{"n_head": 8, "n_kv_head": 8, "activation": "quick_gelu", "bias": "all", "init": "normal", "optimizer": "muon", "lr": 0.0011, "beta1": 0.95, "lr_head": 0.00439, "warmup_steps": 200, "final_lr_fraction": 0.03, "doc_mask": true}
Each number is 500 + 50 x the weight over its row's rms, rounded and kept within 0 to 999. Layers, rows and columns count from 0. Numbers have three digits each. The size before them is the row's rms in percent of the matrix's.

# layer 7 MLP up, 2048x512, rms 0.0619, rows 1519-1573, columns 384-511
111:510376565476582474467492442441501593544365488519514579461517663475505469432498557468479483434519476437562449452511543495562469520487579481522535471552548501494418510490482545538447449461454524463427487503484469523456564481575524457499358447448592535502580484592491434502523482473568458554405508495482445545448471520473493528538505518497388488378564426554514478509495440458468503423497
098:532614496531458463544516477563497502427433457458514487522508426530493484488534505506541453492441442504545397450431505517545629558509529600590445475437523565452570493540437567513452463495474545438517487507506484529468362517447488497473580445517406511498559419611461566581433509496487527569482489444515501523534524477511610470595546406445530541549495437493505439480409496549469516606388
090:483479455504498485551490340504527470475610483441477494512411475422448426483518389529540546508483486525605468572472544523593472522414473584507487395491430471471521571467468499581618566510471499499455424603534593530518463516453524425521466575504362601492472500494546464433545570504413519586514480490473456486505552494452506434528533503538417465472525510511422445513502471543436526536566
105:456521397536526467504505504608507505429472544452458546497524437497670486479545447487524449493555535577498492454499477534371488476455496550486473484522520472430466407556602575455445528458501412457476480456448574421544516530541529455413471510486566459548610423493465478562561471496504565495484502496446561512444444452529526482510549498492570544490523556486513540511509521535516451483473
095:486458564525513426496507447479534458549497546499503492513481450539418472497465477450507410595456390493527479513633447495513488454446383594554445630466433509554472494471521585569486597476531466559559448473510475459421576425538458421493496380445471497519461532499509447526455486540498562496496480420511512475528460514487449448445459484605533520542551480520452423544601562494543456517471
100:453481491487485526505439476424558517579490493512573474426516419520533570487476520441532487512528489521419489504412497588484555542544461568507491593542479446495489418419524514530501529404625480500507419516463438405579496553461505643483466532471483402461460535604559593547495492466448446544482493422538529499476444543547485495528547541557461475458557537407524493569533499392476327464521
089:451520461573509509536514527552610503533477469537562511461446500555495495471501561502473555451513472464494481460555408399432444455411410479539607373473470463434451593477456514539540501558513416522484447568379502453513563490467454466518482563522527472568483492565467535466498499428490469387488543476505424602457495530485527467476488534515462397426467486491571524436467525464569345479475
100:458569448592513342492573487509493486592542480494536456589423521445513552536533460469510492583554579536566384487567466499516533529476397500489497451456465578432514441581591447535509397470447506536440464473455503513529541504439415453525513515560438481463413469526591521555445481443556486534473431652519577552489594549513484605515542393564492459520530543431412438395492459516492526538524
094:467489415496485453488489600432435507556531517508532522517508514435587450430403430570425399458451528492427548457484527579504429524550450473571624560478503490506447551471449450443526468420517572531502478567498489579563537458423533478463541548525576474407427533526490449538475575473418476471488484490422525496514584497496498524479484453500483487547585431407591584434451483508366526535456
076:453478538478480379549542370503508523532542524539417544486426535457561536551587511548467478516487562486491471538523524481425523479476591588505609567582459574546578512452516543483567537523538554530511475476495495506447505525601501521437437463537544498550539449510516561504386487519438453476537548392433536553520530418519481485606529460537444411514538458386470516451457497534500509512487
090:474537473542374539478556545585474497502457476473594574586456399602485480493508597630530430474499533454485526540360457480467469500586457522530524563512499486549521465398528467476480489536323546565521502539517570511541489508436552506501510494480430530470446526530520582542513492480490578479441426599476482505617476585489507506525491520540490492448547509503491556495374500483500506477453
111:480554499514511406537532457459569510452509548489553507558417460473499472563498448458439440530406452557480479553519564604375469421504484537482409492450543406536486479460547520518517544425469479465539501459495558418516452574448429482461430461516522467448550417522451497397545517464530548468391473536517543503536476560580527585504511469513475514370470511508484551471464490498533553503488
105:526542554462421416485595471464483512477426512555475493470497441456501483502513444536539467462476503511584444521523451508508450493593426462526436586556472481516593446451522501512510444436512510595581547506527450528445478506496584505563538419587540493480505490509508532425469480448604484522393545599550482529529550496622489449489451527546528540499404482618371497568507562527494538529446
100:460598530521475488495509435411561532453546539381459563588511493443593488476560486509585487341593528509514483526632514525469527491531503505454514539512580427518573489387455539557578463504540433564523536473559464520487512485551467515472477541463515498432485593521512467505430463621548499414517477475494515413463520431462642538454492441527448557478496580479507536481461441500469445570481
090:493522542467442514564544528461472551535477510461425536529412443436560539564448469546462537438457517540450483441523427546513412528551541523441423474547536549549570548540517515447500550490483544563499485470424552380431339605463584480517522540490558447476460427539460441481505549422433504502430528514427435510507616443419524508455509485662546447471392511513507498470477465438547465547453
090:476572536458587497536535561479527430483454468491504496521497594462545476521550515574519606499412540581467503580527454471468609467393532497492460451483502488504493407436552517548517527496510581582428473516437490501468591537603560573492515530504484438617433497583555498432441490459499454486474618519547388488477516566464521520466505531526452515459453477437490440501540472465398590415425
098:504483517414568543556490529383450471412431496552480403641496576517543459478465526539477510442426485521499490558526506579539527501560491567503499550588541528482534489446401508458423483571413544505572567533398530497525538477551455496511487482573524531565513509503477451604479489442405532555525466509511527450516514509507507493513487515572483504510507503519587559472464512492618428578526
090:532543443576540526506534467458504434430507489514550387481505479497578400497478554521557518487494542488407541523463417501471489482536485487475578550346654471444519432493505513540539475467611411471419531536495557519426517606521517484468418488548463530444531537551585528522575472479516450504460460451461467516496484478580619488468547565538461453564490468463421461504502578558560477497549
102:494450462431561502532479503491531499433571428578447479442501514471502494545415477539571517470583434513461553515515486480440480510449574479495474449532558487497479539462563495633593479527437543417545348510534517365437544508554464489493564515406505521484462531512432474487625553557565491513473548509429434572560479664433491441580559508589453516513389481372510493389534600458501475492535
097:442471507540565469531470562540477447439469489537440517435522478514482427527538475501591571468578466509538526569414564485544498522434458523482552507488462554523471516440430490437454474470529512389516451454520447467481480455550350397504484553504496472510497545521473492426466525456577612616493563498502455475419534542489489423471577581403496419467535476468532434457513448576488520542456
104:492439445596440546479536424470543491517528394445463620486524472606521435473516465490473445509538464441491427479484520517475396486522579485521544477516539440475404566492527464535485361512486533560479452452495514424500392484481462615509447496469390537426482549519526443575442446498515582457537531493505455491523582474549397499626559504535462520494491489535557467585426559549457480535497
124:454484399497519585473515543415482526540508542503446406513559603514593415567461536509507477491464573402502563593485521484543515417490475519436450488480516549535430449589597598489443558535526482514493513548507383617353522517566481519544540461524555527485486478518567555498534496485582476394497460473574481476495472503500505550452522475462460482551499489485515496575574463495486439457434
096:586573570471486540532519545470483494486533460595368448568522518472410491525436453590515572493418547437543547473497443574500568536486485513527507495464552513526538495463408464397543495556517497487489492466403478524588427396501485509567555451460544466402436440443436432492572579568473478484471450528469633527482473467435401434482480492439492461523583474470554542590488452514595544480472
106:541567515528449506522499550545516446536556514579516509529452499466460448522548478511437495555539553542525495489476485524416563486567473457425576522447443540533578566520473489459524500466468528568504524493512507463508524523583482362481397501462557474453525480407506526458452583406517549616571456489443466529480486558408431499510564488557494578483549376512470484476530537531431477492490
095:518581468464520491536536462517535503537430461491458558509637491468509477489533462490667558481486500474545497446453507530523511482440484419485507517460586542515477486475529411533492467418555430527563526422466405526461429528574425522467596478393610449540545562544469476420456550547447404558474499449519418448557477502501463516415536586562510616451490500464442495487489460410546574537465
114:440472493412539510513523519610461502516549523517558495486572467583496479516503458520393457540508590409621498554593502489413492487517583429593443519537421439547521511530575488568384492500429452448512441482432451500392390445541526525536464527542503605566556479462439515540461557460562449502460573577589498450394511478527439457438470461593522465491597489538526535471558468385495527521446
098:473476494488503463453485632457539506490561543481480558528491517556480515498463490532496536501440474499507522520464553532536578538459462474491480543464590514471418528461506518506484445477530516499457475495434484523468493455546429518526496438545543566430433482486603450518485605441603453568507513480548414590479411570481522506518473534386477495560443439546483457426423509459487538506469
097:582488578567494491422467479415398480501492534456424477452490471463527512546480514477564501525539504459470513493459518503510457412495465402508476506403594634578506484485567448519561516457461542508548486491448556466500474559477440498527526494510588476596487592548439490453517476624553508542538468542465447410630406514550407527451446427497544513550484562437496495441557534524577448561545
094:504583444479349465483497510465543503475496531548457451527535499575510534407426454622566445548567509545509553520464543422556357539519435491559465457537418500528459512510474480506504504405471477543435489548549415355523533524475504431478560529455479482490534522554549427563534479493508525558501542522490568459463474451577528450506541458598473572517507498541465534509422590544482502505401
102:450518498462468486468506411539496482460479502525486470468418385376479495486519522489413491557562472476501504390515375510517477581411483390481539537521536491467426458509537597452500576514515461514507495567514410490450470527506529501442430466447581508513500442514492558540517415485461495530506517526505532572553499478423454583447517605541482459414509463473544540427526564454453583517429
107:465409572538457538487466493596434559465530421506536529410529542467493595511438481538526504508442464495431584453492479519507517462488479557549552462547451625441527492461518452609560444494511408521502462476493537477481447493387558467556547524522472568450495471465512471413526539527432490454564544528505485482561525533586427545489504452488477480448495531373554522539531485423526527534447
108:483445568484489615559431580446466489533471540504496515470526545510582375444405535539506468472490492516525451551563459521513533472453477510486480551494472546524565619514460579494505577493535593513381505488488579497517468453476537522530479437473496578484468482510517613433522486471550497483554550522538512460483590514480483408547555487489444479469581516592535620546544495391525554510550
100:470537461529458503497593542523558458492459428546521548610498529575450519500514478513506585572465437571563526508407507491537501516460477575454505531502542480514510476475471540485523491547479594637393536549465531475505512446434511474534426441546545545472495556436530428602656461539460498454594542478565546399525466494544555526542442526535567418456469438450501568408521516532451435488543
095:483464469540495470514597551517525438493443508542468476544523423495547583479543520580543591603427437514439542497601470550401521442501485612501506452497416560531544539558593453503551425523477431478479482416469532532430524526385515490437580520518451518423535541524545513444477395395468482410483519580492539568447575541445455472503542352519608534486547555563512541525478499445474513446501
104:520416519467529489491523576458461495465500535446439511414473395377521479554568474555515442496496442473429491464532584509543557571607515497556418490458596409430444412479571552557448516497451587591404479537532544463552489458522497371521536447563522453516449505487529421495554562479507590473436446492522482411452478502522571580502529565530428673461465508449530537577464608458472521532428
098:497462471440451531445531504451495470507509504535436549440549485506529478450589523496484526456555450590451488476562482365384522443441473545524496497446491481384437461479403498500457562574488460628439542585547474534519580514549511585448375525503544487542546517616551571464521501430504525553470461437532451567424447465561466527467515449448583474497474544558457511457505538573474443468411
095:536404443458544493440489496554509521507466527471497581577519603466456506522504485560555445481487562519488501510528592641526595532551518513461478500582509549499548473501443551469494480447485490563538427560469488429474571499489432499464501398442495484478438450558480475552528463485524511483537475638540402448480475470534480456586506424542482521592423475565425519500442509475440402441468
098:496514563542533463533469546548525466494497516521392521529605512499468520558536478528516481536515513515441477513562525543512475481506472492616455463447494556376489491455616493530486538425587429534435617421529533493442549508508469582476510453522436476422487564597422425440484526417582494520592392505544582482507471543455457583485585579510538522526526483496515482582436528453510544500492
093:418529509531363577431511506539505453539525501544567333421508492456399468420482496523526511466518484553523518553413408460534480586513464459546437450531520508465536492509522476473566482524432441474538477491495410441497435501490499497559463481533500500397492543525426516513529536558422500495606523588424480573580479586490512555569471547565456480543443442371523486440456485478550503549536
112:451513452430528506417453503504473502511532564458637498412496557484507473561495490485478506475509493562523483486545464410623437461490547478492488390426533426436487540394565522601534510402450484519466550512551520590506505433474473571617568486509486495456574544570532458528488523436488523472545406517466448546462525459542646528500431504506481447449478435520477447603541465518441453653484
090:457567484559495414508546505410424562509569589495505556521625501477462458478543490589466453523444491594462540498493468514548501527487502575435595564411552445490489517493451552470460521492572510548440430427556424484502537537465446482501505493464384518530494538497514511451483574477510446461370589517459569506500414479542538445482514487500503375497507569442489544474491491532523528488408
109:399474492381516543460472574526515531513489556566487515533481521463446442482585479511511433438480491519407538612546563563471458442552464517500548489430528552501574492483508481576484430494446448513514539577564438399509550475439468455517476507597608546487522439539459542496429504557523507532513390507589544518519504501458546470387516479522462510406498509418535522514472546476589543535469
105:439448456492485471521408566548481625475471577589532442526473500459452486493380561500525486475565513543518438435500464557448498521487555458440603479514518467418536502545494600452548478553543400516503531475520505493517549489429514563486529499511468484566497494469458515550447483518511455468500488464504444507593593526534507584512547528570470519552498466564539489404483564522526492530495
091:494465621605411428443514496517526568395504494391525534581516440605510553459480438481535541491497490430492520505420535401493451537481553442466510461519447464548515548502520539503508477505494559569488567510461408509557427445429545546465409435490473521545485446497523622529476552491629448471462455481386541519514457391476533551577449557475391548496494552559492544386448519508455454580493
105:486437401479441460483495460548468548500512526494441537527534529509490436440524560490442440437488531522525505469481407525425486471514508478505472498529467458414474540445524436594561501480563428517588437555508476436521507409407615480602490577516546478574473421478544509506513480504439546425488518465556516553562523479521491504495537482444464511508530539526450558453589562539519509548541
104:544417547434478420532417541496425471395473583494527506510469575483592544495521531486541551489517558461431491583443465554481519513438489514429542493508493578561466491514472532573433573507479463574437361513487486460504567626555544492539427428494476335449476523585541474529486500519438546560503392445540428494582534433436527460472546464474472476476558466355534468484473541574530511560539
111:420534628468448560565457567463465440488518425567528462434534488498424472503517506487489486546616541472557509495526520495449371471532409518531550553537531495524416575523516518494519608452525578492468519503491430366467477436512491466527490443482517440502461478461491522482518469555424576563505526463374539534506429548561498469434490545573435511506454439537566507510465521433485529493395
098:509623561502550511524468468527485478495511455475441500569517485491558531523571423498573590491357494460554532442504498482510513559494493459489532489457447529462440583461559557572502490562367470427470465543526515536510526547495370548528496535636481447343454522460417483577461585358526454538477510594489394470468449582465533474507528506555509465485457466573505491461520494508468447506514
100:467529426524451606440517483576486481483585454477391552419554529491482469555460460423465557453416518459496429493582505469445551561508498461517506459605522539568505464544492452462448588455526491478495431447543512452472588442658526473535462481540506527545488514494454480475536498529513459498479569595534554527465376587522467514487493451538539430571577496580506468579529518485481422533478
092:520446533466466460548494463475513522484518560572513502486569572488509513494593444456510584562453512471595507545480474550527470564542477561544546443467395486501380507481468460486557546498562483453526535508510475548486529380483474493543522578455450445546440623511496543388518523468459488407518551496479515631459478481544483443502460498397549548524587433524451546502623548503477536491398
103:481522394469498402451453414477475566534542590504533503517454524563539428449506544486427533499420532513437497452510490459461510520534512460563434536524519551389543397487504430467474446461403427580423540545529513552515541528468515438478478530396517498484505573484501471535487465438482464501543441549443604445506479497462574577627487526533440502504580574489539475528538552584498507570444
095:503513560575526455458509559463402529495524603509484517490484476431418496531510514488477473585478605491481403496495567562512487527514499546530525516470544477539527482545466451468472471490503502471514550513555501511444485470449573476518561499527523500500638502507431503438515589511464502506453520509478545560457507404468430488401563499496546517502510540491490471522512531499506498407563
106:430498488396473512553544499515466455545540519514471505572493483544542497440535462519499507581457558424504555505540516479451411526476487609464558490545520442443517442531375497479515549471483479492515529598650533460518484483540535511567618540526522457445505409549521403436488492517430509536435431514501408495564545389520435580450515544520461468529500517489406346497572538406406524478465
097:450505446525534587631537577441511445395484563543447489445526495537468552453455539460482569553519463443427428496489493478495472522495478485481471562547479407516455426489430482508486571467527593548638483497412479504475429480504459524461478476346443533601497467509466550492489622541432584522552558445535454470461588423440514496448521443485552520560490526400469527526508541611555426499534
093:464468601496546492568522574466505425399483440559431468517483567518425425540580502433431523507555456490417590452585559542475437492518459466501521454475551571502469450350504439572507424464471417559582523533468433493529546416536447520536541499468458447542581460465508438397489483518464519451528571400503472460506424469524553503471494616540535578524532459532484455440563535587529491548541
# layer 7 MLP down (transposed), 2048x512, rms 0.0965, rows 1519-1572, columns 384-511
112:478548608472447461497509517580529568431500488482565558556581507492480421522533473425523538401589501505541552462447587450496504482499480466502452518503512459526405624426406493476480483553449516523441456504595526492524442445500521552502416434523576546538511446405491577527437436560556549441502495516447520535509527574528477484478671543463528531477519522507467426445554482524452532522446
101:519519524458474545492436424489574462585484488586429515494415567518577534484381490464466512526527489465587536512558518586474524466483467522543465465443560501490517524465456509493559404519452574356429499582625505494521492449533495419554456478552504510508449417458510415531480495404452471422521496523568490503489536431527595448548483454534580522524416462500516446490486543528486524445448
086:514536646437536533539478533550563553603539510484527525470627525527473491586588495431507487372482591467567472457538408525609531374546469468420495578512601448548473503486465575490475477504545454482537485401481517493586482535500494572518549458441545492532485468375500506497560447411440521520571464483583595525480500505530482549470458500613513487481531503477465525511457541465567438566427
104:413477508483478435545489563580448559549415517565511548457508597461474538533561498486364533569597503476466519490598551507455428498524440477484454417579455530526559530537515523543425501547460437540531522516474545476398520483528488525382544472517395448514523539540488472499569456501544534545441504517491582432497453446477593531427548434537505562451501518471489479495409449403513506528578
091:477473521449563481477516455503403451491559451488476448498470479540545482569459515558499524531425422492475540579471531455421520544533505548470492487497479508452382457511530561517595468533473423560428509519549386605574536432585543429511545519500571535582522536497477447406446480546492477514452482477482509489522456533546500415536569467561461440498508390534645566497534428450486493444542
102:521451546497564501422404554529592540507558449440560528452420549501506537467582486468546461480467596521525537387452448494596463540539447495465529513466598540546454545525487448495463508410511513532489544580535433461557572513474556481575481546479445497457475527460553518464464409538551515468509472533518447479590491550477464549466505541479484468510551470479470390471516481496436548549436
091:457554363424451598621520437455529445495517500497554444455570515528385415450480555447487438437548476527397500441545520509532483443456542539434480550496480524477632477606502569485502484500517555496460476524494495528486420554588613504492603487533490525490444529542572481465484460553537510498507445438454449492519611443597577530461457536511443507534483575526483449519511548518545504552561
101:468549539543498552452457520513543514551478374587487506431537546465498472535521438518451482452469543457515425526625477590473395554498515487505547467448481520527523494527391399527570452515473489486538574494513551440534499491521452438488514581492469515477498541500540508504477530415514611558513469580490526514406513475470514523468509460481526549502484483536486517441471564518526520576412
105:526553488337514502469495480546596502515524545456540608462455575471469491511484453517476473542631493463419595437450548519471490473390554427531500500474465442523578467635509526481469460494476490537542492535563491549528539468480529489444615571521537477558592494562477464530489475514499467505507554520444492480537506461534539490496596480457487476493365453521506460478518498552416495445520
073:495537475562430531409458549524508449480515518513435421551507500475544523463483480516467504582461480552447492513555496548463457531504408469433407618409490524566553510479523430482495513554486510536482545488557490510593500470527520464477571579523484636474428489546471530438552511500434444513510460591595508501473586522515473565479611487521571558453535505532523504513630397576549497606421
086:522439522488533403478565537518514468517535551509473513578563524535486462503565592485455489493452493484532546475486523502585525505483523584516531529419561469425527477504488539616477521542446510540524485463426457628424509351569621454486587496436476510526585527517559521550562552459632475472522552449567449456557533437533463497557467416479486514552500442530517525511460502462560544499471
116:450438471570459440554498613602455505444472486686573492448397487470493427490531570468443474580489495635481415513472480422393424437403550527496625475519436483557472449428456493511491520455544464449570486526521555460466516506418477480476488517499440518485469521518530508486521443550519506438494538488454459520471438452400524435492521461447491461569462454535512525506504464432515469587566
103:508424497582566447514493505478572465485501469510524548491496432557527508527492522485486502506491410506470497471514532441490527520426421393461504485523498544517438408535483454444480538507477502503474428419517509462534496427504550501450455498460389523524368501542562565533496511487479521433565380434353417471554538574474536545516564419486466439482482562527481421492522474520468534469508
096:475506535527542472522497536519482451493491515566503463457524393623505501544524483462462492498516562541550432527450550393418514574353554468518522532517483476437527537537487549489539471446519483483525476472511433450481517515488568560539545491497574473456514512499444483569535386398555495510499525553517415445614499599535549446471520421444466573548543404526517508623528525454466614567483
092:513399495516433529510518520554409557436524480490466477471489501452520490495473556520449467567532410480483507509495456399524378476485506507507504512445532546537487465491528502425438543454480551489535437461490516524491485513520408517494499538537559542499410570481474512422544511511480518502472483443513525520467590452519528463448575461512572571398563572461443529458502534642496473523522
095:434536494498570503504515477458508432423481534605480511583494477514538511567475482552496422457499573490495495574482442495522523524548506526587440510424464428416489589560385412470615426521441393460447539537548539436463451510485596463540525483464474519449507464529497549505472542483472424486514496549493630522588552514446516478502579503581376455440460509457450492520409471531509456529499
096:471429502511426544514518424521468503548480553512551508454505531450527491558483440539516472492530508480531456569527498634552489549491545434561434570520435530505459502530469515458480527501480446599546448519527479498539552501530534627485426397559477493476607492497430519457588500533554448488468446516493403561473510423455547503451436432524515388637450537511581467526476443635544506405467
087:511393488552494470501510505478506524561476519465494541512524486532507514545450505483459414456475482600503478461483509498474483487599475490499406512404536569617658570473516559492496548473592490492497463496469495552462532504445438495508532458479516445412444507410494495508457391412472529562554522487503542542516542486510440466501525504370481566452465475533499510478514507485531458489467
096:443547490459421503526428567450432626579495531534483481517544467565535591435561432482459421520536520443550448523549626465567493450480474468475374467612471570445486458482509475491485510536496523489494477541538582452409565568465501596507471444470526537525538486517516591495495554530520502435424482489473521435460539576394610495566575530468584472485530617495539546499527566493506527536548
094:525473554529513544547435547476489518470490484431548520455523477444468455435558430636571503568575456575512559479492530450574490472634485573510498424451535434529476587397480512495454549501470514523556546478474449487448446496421507450473508508566511437541508463413539502574495541435487445521561553474548404482442548473494498443530485515582476541509544569528559551453446450508491470505494
100:578441434558499435519449489475497488493494558498487512535542633518543510511498432460474453575530455485483532586485514499450443487461462557550505515525568483490577439539439507483503525479497516469489486586566537543538473469539459543483518512616529486495477452430516459418522452452570458501551468524496535421369346506448359511443467387499479529567529591618534484574433488553467477604452
137:402547593508497576497491464444561505492483501668540524457552460544520433538428518552512465412509643444474506482515418585526476494463479515469509454467474519509459507486505567524410496538506490423483467556480498504486439470610461553492551497500457495431469563443464492547550480487515559420690543560464436395481447478516467497467488474498458533465492433480441575523469483423458490405436
094:567438545531562535505556453517555473458509508551585585491498494495477492506489531491581429472497471507541598485474502532445512465462510525563480509522589514418523412444498484446539473467410529569499496544513529462653479449455617403500438514448506477509577428458579489477533529481471438525466481458441571576492550513510409538554508523514502505489564347524487525498535567499566527583420
106:501330475617507530493519500523413562494571426544522512536434560473483408475537404560570504472540518465619482479390443415479558496399481533443562572487535476510542470468536508497516452421503500566442435498456617518555545514505463399478481495397429570469504536525475511410616398513588597485450474485507468588478448450474552469523485430539473441509488495511461537476476540471583554569468
092:457544444471443517414558431522464496563549621411481537507461532416329550518578562545483575441497521488431477386590506581467480446528552494529490498453466464479502412562489560505474513621460467519459514542469441477526557444494424582439505437492535489492437531505510498433543453614458564440509479465380523504479469496538443472494504484434486508508478507585454417408415445543542498549546
111:519521438528481491582519472528459522570505528402471453444424508483524429540500469482510496451487502497554471436510482533530532477447428481472499588475476427540502511460542524554474525472434472525525426581504511447493492463487513519444506470456460550458485477465530546598549481480573482425425576510477572460536497411418462511499510517465528513495435492476522448546603473440511594560472
096:384519527448555466535426465509520514400501561563483573498614533428513574498553560449477517548492493487550565459474574605468505453515548445417465497546482532467492492422401517520521539472467528438520439461606441505574511485526512510582498574532428597415564406526452456442517482383536565636551546589507570480540562474499427396519597486540525460553422542475522580538459467533465509477515
098:537532452470500522501440513516623559532464445530541523435541566549437489555526495521485610470529506606505507575460445484540537543580519520484497578478492554422439428475458370435452575589526495399383541534464616530400481564559505470468519538455428533508508434459541488473566502407430558590537444466435472475470501482498458477574482590532435435446498518414453483519448487521495540582525
092:437485435425422509546524527410478494534508548480508490485529656500515545530512438562485501503506537395447518477526529638578487539518501504476487549472477491429496485462451506457445487389456426533557528566506525549480484519499544547481388449443437528440539512474571563501517490578462469576486485518543492453476598513478531570457445552490472525567559398554452428512561505619513489530484
099:465587524557500442460457440487440453534511478489445660419475501463420456477469435515495528468558581539452476568477479512578502564429432471454473427408481438463413452574548569433484525464611496592509487504443454580567559396527497477558502499500555443574537498534553538492466587580572544560465454486434516512444497531512535514420427595428522436482507585528469523453486497462596530571603
113:507542551529537500469554510574547466455508409519481480494487557524486467539565558561522506525393532512577482512484334566551578507434531521476393468538427488489476419546455578558412494561577508548464460440415548446486460570530558512522519565606557482480509521547514465482509451420544414475549522506489425442436472513586546516506543491433452492527527489551507469612484589578534561497496
107:443653592579576495477454509483472488489447558452524518540562435472531457525493584416526526523541419429414465519553467517524467470483526433455539466481621443498517581516513432488511503427558563502434610496549449535380513474530513505413440525464546578416486479509552549491425524488482534558527525526507422534508545585444508456447488481494504484476560570528525482536477462503514609425499
100:499521494547452373486564493444492479434449452512508543544482514494496397552525608432465582497415482540494405426581469595377460500513438509571498482499489550418532391420539536558477503535490564557441525536455472499498582524509496473513503576447466590525539465538600486548443493528498367502357564412504438409489560546576572540465492519529551543393446481569536392515416520518498501516519
103:538483506465618455430422505430525542531478469485485543512429487560544508498495537418557416462544424403549496420496555481507523465464509579560511554584589450468526508517505458448509546470480562476443450523449451509487552468496410509425497511493446445505522411552499545490458500537573616432523432448453568478511479536479513496462403467437370491518558421460549528526485477498545567444522
094:449496451444536443500473441482535523516570581450499511464478529440546513529459489515584425517470445530541485526407552456496483456495550477544575357513455509521524419383525442575437606463490447508447507416514486522507460549623487489431451520515492542524485519525656466402427588369542492454447488523486507526471524538506477460575511486490518589549527438539411399427497551619553512512556
094:446460471481451537514505567466543492390469453481554451467523463526594570480347487547447516518584570406528516499498570557581514531502426469462511562484486481477530482518522554520566444474493566397568606458448446551441507431495503473549524432426495498478570552438476500625392587591523532442404480540498398517534507575497455492543355496580412486555570521516471591493534412460440576498579
093:516558487515491585441541383515499548626499508543519566546474468491572354550546493475454516447518506432420493475439428469480451513555531471433508532531521536527551465509500512549456460516567560589527557429575471389468523454511527552513508477475526516440518503552430601443451503498576462504511386488521449504455487493490540482514507488400518507609560534545520440566488492606402469514480
092:538414467493494469621470524497528502562487424511459555447512481469536560496476575490517514517601560501563534356605444526470505531502525489504572505591441626508390446490649538465554523510579606437449534422514581477509518519554480505458422544410440504492382485530465454500423416485488512494467520487471429511515525455436492499552450488514589553501512465402409468595565498514496542389518
090:505525543551493601495557473520524521586516457423583455495434505537592494551461468462520511510483497486476504517491406479492461509569580480423539500465461489517421590452563495544567525529397443519484422486433482447421444495558618518451566491463570379522429504399479472431449551426516476611547522555514538433548529537500569480482363439508518461448438497521481427589602504493518551437415
109:464471434496577431540475613525467443581500514537603510582481483474503519504553467590475505457487473424503538487529371530525444539467481517447483437527478435537472538473497439490508482449429445571495531499495480439476498519550454539397522505502452528445438570617473514485543474486497513447413460585500571410461537523528609551511477551470567579497511479435530535525472477495442509513394
089:426514555558526595437450502507581464562452369622460508594412527536499503540540511379426442501484509432521592570434526480512428475478457472471496575548466503562573573491505529663475496528480463453505433543498484479514472517588558514464500529600536553491506442509485515516508441523447496568511397532440424431451493518487572472508506491420448503563472478501500358500487533535577510470481
111:469499479471553531558391463525548606544574534468516489490456433562498522499586387496583428433542527443461512480540595474496504461421515493507514461503561545466463553571583547511521425538454449571564472449564500515574533483448462414549408515477500481546476477470463527520548400484514524520522545563516525533421499548408458428502372479538526495395507515438512517475542506508489471441464
100:588455542539457496425441493520465530521553493467500512425536480444479508485465500542513524530479490534491495479558557417560403541465448540503488481431470540520544472548525562437501535566537514507592501465466492472487483538458495546464560450430557482472546485488475511484486470469539448524538522438548469458544552544522469561421566446503397565490525501456508526493602553529595447508513
091:584587453596504473504521530535521516534483501485565520562519516538560511515498551472419488460533440630432488489531486546523446445454525548472490480536533452451538568480536482446667481595481544516553570561382376546521651517630411399508460546524524444563506490488488444470570575512482525476496486397441518542520543514490425396497529466481425550581512504473494586491583421550535545509512
105:392489580544587503507611434536491457497468561441593436490542387467477505527583463547549413576478500437434476546455473574456464499542522478540474399478497455494443537527482436519534446534479461523560485546525592568462538493541493447426550524510503573425466537521399546534461420444487534632536465476525458416483624512502446549518585427593516471474514568569392533481475522569467408420480
107:461492515519555485550551568589509500502527507525525450498416511582518608402464476425549397467349593505470404525511447530415511490508397468487564416527441423560393536451541515506542516472434490528505463666479586483575478493501547474429478462610483481526423600470448489445455481558603645603553504468519454499495464467448515563559576379615445545563442455577570457507492510489467418504515
118:510573532538514495489494558462508456542554533536481414472425496488446422512491504390498422585402565478615388505547593523478542506480472447454495519519555511493507492503465479412369498514518422539408503522498589442400483440489497506455542464550534523552438514486486467495561540495500427515501489474464446487577552559508455568430425586537468423541482538481496316511508481430463498506551
103:447445553587474463440569444522526496569514404450507515546552500532591502515533495448528479489522417526523452533449546438540485544585374463444455452558535458481364549458505476481514489472547445449497454467548481525481467487457368534476516517495397440522502548400476447575526431488503552475596481600502528446548522465484571368478447468629443609442424467480444443474636531437432466427451
094:506515506531487518515469496498528475516492389607393487529496480451550518481410460527360574417515536502473516549520480540583516428477560492453498468511501475520584422463561561532487508556482538587492411498402485508416489531423433513528428498533576512490640506457504510420463606515405514544493662496570538480510598501479590469496400496474543494573460412519486404524547467523390508435520
089:450464525463464443534516601568561495521468437496546478618495427516517487507554568501560570462431505545437487587533514453517530508474512556586529466516461513590362400521582507521550404445540436460556501503574540491508463476489448495579609504487589516575527482373530479546467449408601423415532465442454585459534487452546441483405479444562553506461515448488519545532542534500519485505482
111:464542416477477472438517499421505491463493533541496498530490513558522452452473510449472557523444550451490477516531409509540543478505542448626444493480458467450527454563511519417389511563461409428520578496488480591493517469512467496529471527451413517539578514486529530498516497391489494492465442485460535538432489494476470536601521449502461494487423471435481533467455449588469531500381
090:513458476482527580496451523467516562334530626474495503522310541430441483493476560507536518521473479521505455419575541595488560426540596415548482469546524460589465490445471481506452379495527548486457521508507500594458524435576601591565453556514502473490478538578492512484547511506550461467504473511529508550564507471494482593554529500421523521454522428631575532491414494504557514433435
112:515462477436459480486492504543435515559496472487431524445566495491472519548462480421464456501454437513459492645545534544491559533546535534459506551433414506493505528504427520524501521433454493523510519497491568410498470507524489403504587552495523463535489503475624503419496421461501476504548407521433480490537466410532444499420524485457485509583477517519485418457578457545500524522518
097:494535546509467526559524477528479500490577463446419405416483497437524505481468528462525406490496587517527488411528407511402622538525549528502545458499604502466510541487479494502567499535447525479504465486552496547437520565463529488468516550483552526569479535386475427498536487408445415569546527484497521485494587379479514440489501485461492514520500521565527504544512543575462498639449